Each number is 128 + 24 x the weight over the matrix's rms, rounded and kept within 0 to 255. Layers, rows and columns count from 0. Numbers have three digits each.

# layer 6 attention key, 64x256, rms 0.169, rows 6-13, columns 0-127
094163130125146160108141129097122101137143132150138145168115119165150107142140114121136122108159113160156123122101074130112150067132125152125127157141147113132137159101108140126136135118128138144087143145139111126113146127143144125163145131151150093164150139134117136132090113148130122128126116126112125123133150137151099152119174149117114119125151102180153129109150141160144131147142
111138123113112105180133138141163153138135136138131153124116130135126184123099135118115140140123145106128169117119103134136096144152117101097120121121139130099147140143133101124126165139094093128115137173128132117156117129123136127157145138104122129116116159121119132167150110103115099125153125148121131142148142154139160154098142109114139129129120142120106131132124139093141160144146
122110139135122133141134116114129156145130119166120130111106130109137110135124112124122095100106131131134147140165103132157148158145130123122198132127138155107124149150115120136154143134127129156125154131132129132104111097145098127132134145148156147138111128145096116123112156143136120128157151124138132130152113136131140128153140107126143126149115128112130127126129166142152131118148
116139120124105134165166161130121122138140110124107133117153120114150134138123119131137141166129126104131131130093121088099092128113140151132143104139113139111098124159149120133145155116109111104151106139136131148148129162118150123140150100134110110094099147145128160127142149113156104156120138117139129151148115117163127148137107130066119155118141152115084132140109153103119126159109
159114156140130126134131135148105136126130139133147141126142115158109106132106122154131138153130141173097084133145145150113144101142124112099160113100139098171150114125153148139112133145116132148115108135138154147142128154108117101104152129125122163113132113110119126107138114128138098137134113152141112086132165136117120104126148155149153097092152165152140134104128112145125130128159
092177117101139120146157111138118131170123141140119113118116134124156134112116081114160132124144096158158122083109100100114157102145129145137115113132152146145129121103129116144115141130123154139120094113145127129127138157135130132100130118107160089137125121126114158129147129104146138130119114132118138158138140132148107103142141140112089161143105083109100145140130144088136087138149
124128108079185080170142157162086139135117162121139098174111123121136151103154143150114127110143142061128180159123138105110134162151170108151108132175202122119163140122146149111117126133124115141148137096097122111144121126114122097124107133125106092131099135125162160118121119091099100115124128097100113137112140149124151111154157083142147103117127090135148146105135080075035138126122
123096083120118118100148121177134133118131151121082156143145145118083102164134106162163166149109151138101141142102146160116089141162179117175136142154106104147135156126148106145158062119114149114147107146161137103126127100121097164122152146148133127078126126155144113133158142115102112084130112123172128159092148136135114160132174147130141129140123139143095169174120127117149111148095
# layer 6 attention query, 384x256, rms 0.181, rows 7-14,71-77,135-141,199-205,263-269,327-333, columns 0-127
121133118116134183082148092115129103138172144155135086145121153098128138144137113121133087114130134083164168094148088139124128134107125145153111144149107123110073126096108126152129089093171120134133142121137143139124159179103133122127129151148125110104155115145162124127129150139124134095144084102108122152145072092159137150144146158101095107171174127146128118135110140131129136130143
144133111128141112100156105107159103128146132152107111135145134132130135118128107119142169140133140111093153160112123147116129156086095105080102098171128148126099129110125127150155133090158137102105104128124131134137130143124119143125132115168114128116147126151136117156125121153158129134140112121166122124117121106133139138120127130097129113162133127110125126123127104164131170102118
136112138109119103109154147119128181174128124091118120115122122094132148106122094128123125118118135107114100170098111146138123161134100089118108157144109147109092135091103094084076179140130138117119134123078137112157156146124141174122142107127138128125129121141083115166114138130092135138094140112113140137128134137122101152115103122156110135158113153150119162160114131172143150096141
144086175118138092104103122126128200117121103146149122159159139143147121137100146114114092119159143113177123123153126142116167107104141102150086132150135115074141129146132090131088137121094123112161181138153134120162130115161129163124115147125096099119096133134171140104139116094138157116132134132129214149127150093122145142088156119159153133136141082140125148169151137122130108138134
165119081129125117124149079107124119095152124113107121141116153134134153153152116119158122137122136142130144157147146139117124137089109197117086138123096095106125126130135108131130119126095109080153134122147121144110133134126135109163138115134110128148137148151107121132124099142138136124153131122141131095124083127121155132146140135117098119139140120099117086116103147149109155140093
120107158154156079078147092142157120106147127129116103153087150090091148142120115170165108163061111139129124127116110154131163121092136101138096098120164119145109115131135160153123139139150118146135130090156152098138152104151118149167100125115117122099156110131133133143104146131115155116122122146121128116114122113160142154147123096138128126132154105167135141113153121140123128120102
095097165130155154086116139157137084131113121151158178108128140075132096097120106117111094097124141150114199137121146105163111117088147153142147107160141079077140120159115139093123159116160095160172142138142098133112086105122178136106149113157132135109096113110102146119111093126109107146140166137140128124092130159157116089123136164183132173183117138138141176121110119100150108116135
153122167137155171114079129116133121129121191112132160146125130117129121119117139119121119115127134141132123079134164156173122116136150125168138123132173112170115141113107110153137117135142188136151124133128139114153119121141131127147081129119117065105130134130164121098090136104115115132133116147113145144110148115133110096122172133169151123101127124110134124167147136097103106128147
148132111115153135101161107092097176144197150111104091147124086076144116109136121183154149123132140113112154128134099061150118146135121089133135153159112123116139121146120093152117121148119184112082174122107136135148123130130150143121121123144098127098118132111123145091091158137100094125146122102133114163120143166142091076104132136137101116101089124169125089144134122155116147114091
128128107118147127158193080127130135114105159117109104132137173110151159147149103121166165132161111093114140136124161106094111145117116106102109103123122139142108129151104125132123134096137119099123112124101155142125150149118142091128129114123095129144125145118150127142104125113177133125120126119153133110126133099102140126113141152104090125136143128110081126135117090151158162093106
164094144127138109106131117100148128122134143088151147113089104115104138156174109162138153098146126111118124119140146150142141196125091158145109143105100131107072127081140141132115160145154096121109109089104152113120142146153062145131091113132133134150131114137119153132072140108152183112114175142140154142135155167111135119163106140127133149167197149175065108133115131121152113147143
146106137146128089092117117111119166093080130110142175130111078126140121137141143101144119133131096112142114114164159135110127119205167114147094143120141145125163135109121102115083158143104108149165108135140113131165110101153134113133120146098134150124112174116125160118126108129113098116126119110154145119151157122148141141129126139172135117119114121126139102137156158159129097113140
135134103151132101125133125131134150093139132119121134108116144106126132094161097137171113128072136124083138171120143090106111131140127115095118126150082157135111132137124147161145157083182158145114130122106167136128134142130104101117129131133101110131111112151117091146099128156095091179136153112147085063130117138104152144147118160115106107119118120150109075103148116121161144076158
065173134135100136123122082098130151151141097126140174135112064119135058149113139118107154103143108125097086150130048175127134068163126115158117152141146109151123127107162100130118114119106122123165135159146149100153077149121094161171127122111126111126127130144128114161119056127117166145136111152097156133091100158105110167134124161129116084132168163150096085108137141140152078156108
147107133114133149128143119136155111129102145146108176106135124154125124136139111119106121109120132128133156135113126132132137124120100171175103172114108109130150137121118124099119122117120106173175079171159083117107144155154129124109115121083144137116104125164146093104117084138147132099135146153139140154122131167113146148161143108151154109138136130157152119125127094086137138143150
098144116110120167142152144110152086145125109156126098132140113125126112147121113131125144141132124084135156140130139098128120109111092120124156111136096111110108115097152145088172135129162090091157145134111098147145161141161132118116134110155098103113146130124131151136140151154144121099152095120143091125103089107174123163124129152103112104110093136168130114146112119122130150050109
114113102124097133112131103134164118133148107125091124127137132128136152143126130119120136139118133107136140163103133146109101153104101159139159104137096153100107117136123133136148120136146116107143146125131142131106132110118133130117143098140131133136119108129112120162118110157123151149142123132140132107125129120119120128113118125095126130139141146117083136129121106137129167142102
119117124136119122151129110115142125103103116139105138111129092103146151140105115120124134128118143112127124148115137109141133144124139132119147135144124163121110102139127151112160138144144102128122115146101156142127126117106130161118138108134103161135112115109117129136144135142095133118153131127123123134135129142107129131102120113116141116131129141151111117123123123127143120109150
142129150193129133114100144148082162102102138105156168114100107135101129106161138086108113103125147145149084127150139141152212141119182131142112189101113128163166166154083143124106119124135209171141134143151129100129097126132141147106129170104106133148102148102149170096165123083103084102147143139115111164144123155117129152103172146153160124107116079118136148114142144107151074153174
139138131139128129122114125137129118115141133117108128137142141123132153138124126127123110131108140112130138124129118143123118148113126127128142128135089116113131127142116127132135117147124143110144134115136139126120135124148147120123118146140141127133118135147111126134132103135130130112135124129114114106125122121122128127125131132131126126136130127112091143142122151132110116141129
129176152116099115154120131123146157118093085113123098171144138141092113141124157133144153125120099113148131135146126141128102094121140115127132092127136101144103136148138120112125105129106117125134149143112133095144148125108152118144101111098117070102180143116145173124120144130122131091168110121097121144158108125167159130117116115147129095140104141153139117077145149133118115140115
127121113119099151126160127135155114153102125123121111099144139151150103113117126120117113118104127121158174146114117115123075134117082150142131130108128147089121124157106104127144156107131115116177124148131118155106103129132122126141167089149081140140128116119112114141123133177117102154156172153136115112150131134126155110134131133107125160159137171118113124139104156136141176120127
118141118164114151117114079110077113112165130174097121152157133139134130108113120107099098110141128115111131112144159154147159134134137086170101131155131119111108136118103136123122095109110167110148151094130126108140119150135196094175132152190091130076131132137110159163122134140155163167121125125124144135110160110124122146131127102127109146145165128151118163130125121133134093159089
136114125100146144138150084144178109088149130147111115096150148154152121103148095115173132144134139114077147143121114112177130125110132125119118085109153120106134106108135130144124125079144148113120085134103110136135141175126117117077132169138115114115151138123152118154083145141124130142168108154130136092108081128126129118099117142107149166164115101142114116136131090134139119141140
188096149145117102095078105157138115110119126146180136118127148144119123147160122105108135135158147170138132124179116112133132135147133130138122106161135199090109087123088108079117123162110116117103141131110143150097171160110167145091119141109137123159121114080084158142121167150105136109103150084095134117092134110117073105125146103094117101142150113158148179144131117104108113141115
107110117136108161124127127112148148145094138104105094115114110157152144097133123138117131090138136130151108146133101117137134142148123133145126187163118119080108164130137128098117106164140138149132149140138096128119121080122134138134157126112106121144148151148151137115120138169131108095178126099103107175133113119106144144118163099121118138079156120128125158125153098112124128098129
117137089116144108107208109142137135138149113101165092103123139095110110117153097143134095134134112122046111124128123104121103141118097115106122127184129128131154110136170146126148148123140118115110110100131132169147132150095133126157127141158102128120111140109100103138147165124140120145154134119176107147146110126141100150143121157132083108127073111114078118100138125145172135091106
109126160149119143145127117143126153139121118119149128115069148113095150113156143161119165140157125164090124103101114150138099124102117119126100140105168115117111117122116115124116104171160109096091107136109162153129116173109185161130057133141109098144158144111131151158181128116124115153121126120100129107123131118097092163126171174150092085094138123185156127122106147124120083172124
146160137087146104106141148149131076175102071125138120146154137123105120129146100116111107142068100118065137127128141085105092114102146104155111135081093082133146111129110140119068104170102145151159130160165104143111108117114151111158126153090091103112117151145156073092114131109131116068098082124127111131129110153089154117183157106159176139081088175157137173064128119111121138146139
080166137132140137120113125135135103092129145104136067136100130120138112124157139138150104107102146102130161091110131133109133095110099110124102113113120099121110114079114133132165137089136110123149153132084142135148167120101129135174125106149106099081113126128102187150102137150122166167143112125139101155083128151113129137120124142129116130099125096135155107114132086110133135113106
150130101117139149127172110125161118137143115130112098124132164096115153134132117110134117122150131125126131125122137116096112103108101143124131101120123139101132136149114115155151131126127123107103140104128123124115152125125128120126132155141112143165135118118139124181121130144129150158138106159136140114127112092143104104108113149097131148132139141099073146142119125140121155094097
117132098123127131119125106137116138127124128121147121124142119121179116147112121144133155137164144137133134136136126131153114142129146130147111110121124154102095097117111132130151113174110113111113158144155144123124153134124105127114141142122110120137154137124099115155176168093125127116116126145119136163137144129143110164107138125106115148139136155130134147126130143123149143123098
117153148160089133088074174161111118143095129126160160126114146169132108116143141105115125122100136135131106128106088143113092133132165093151100175116130116131166161143147136137092096160119136114150159128164122149136119113138112136139132149112106106098144153108151136113132088109134121114155151106113165163147135140108160160113172129154135153091161112101129143121143135146146108101193
148119122131132145127102130142148150116135117133141123117138138132130154146152114116119115125137132123110106140136095145108124121136103115102159142139111124112111136159141132112109112113120132083132130086146115134123132116154129109136147154147143146132109117129141095124146094143159135132135114129145139104128098128141115119129118141102115142126143117107134124126138132144112145111140
129138129161098126145125106121106163120090051113129100113142107137086130108133123134138153110135100124099097112113088162115120056137130139129126123093108089158103141103107087134138104146121142143124119134129133119183119110088121144180107132103112087128172164094153205135122126132169100129115115129127109134129151136117101145146129185102131143094117111122157102132112163093130146143148
113102104138121145089145143136118098113126130133137134136141146121154111101163147147095102111140112136123177158104138102124098154101153164124123100138112098091155136169117148094136143125146155138166136136144185163131126127127150138127161114098144142141088121142139149142107114134089138143174139130115097156102102163084141135098169115165127133127138144149079134089146113147141150143104
122136141175143118136139125083148118110108149126154099145110136115132107139125120116132121122130146124154128122114145101100148113153133125126107127120109114143120129144143127107133105115119107129113135147132140150139132127150148145127131105152126102116136130140126131116134172132142165141110134107109124112145156109118138145127121143117125151103148133111102138157133128120130096131070
139152103108117122135157097106157136104152139129115137127126140140106136130139136134104144158123128135117146135121122163096133122110126122111143091125117139123121133123125108118134116097129142121129126118123132160119158142110139126145135121153099147106118126174115113144155124127135167160133115130129136128128126135107112127137115125121135118170132121103135105098114134129125141153106
127136113140103146134110114120136150135128126133132157124122110140124132160145132144114126096129137134166122118120110147130145162153146107146104157107124127121146106160130111094132148138090154147135128140134124113151143100127107152123133178127126128098142136102138126141121158133138119092115141133112126126136107151121145128109121096131145152121143128131151147123139127111124118134128
136169138147098139121130118156137109133117116125125122132128125120126131116132125102108166105128143146167162093137129150114157125108121132136148138166131148097136116154144121113132132120106153131147159117137139123118147111120126127113103139137118133107101153117153134122147150147144110101139116126125112150136098113134134120088118137139137132108144111140155174121142128116114089104138
095144089115152120154145082150136114069128110147136111134133128137135146153127085077124127126121118133122097173133123141113127115123140148088134075159093115084139121127118115102115133111131161119141114095109139134099144135114112123130118101141098103120113125138119095152138145167121139136143134074117135112160129129135111131142135132124086114133138122117113100129126116120122117102112
088176096125131087155142116114124149089132135132132132150109123104135078128145116136133175137112156136155082108147123140160141079134100137160104083095084130117116139102128110127126115155126130178120114149123128111150145110127149116145092150137125127116186164179166151147125121159136114107155120146170154144099124129131106160172143152110143084113099112104159089115130137162117124140140
170102119116089104142105100150154164071113126098125190122138111085071105108149141124147137111129135125115102137135150154148114103164116135148135120094104121129139135150123160106115159155073124125106079139172163127149112132114155101084124136080113143126117115121156158200165097122081142117150127116131163106111143166100127168103131145163167061111152116163113083035131103127138151118144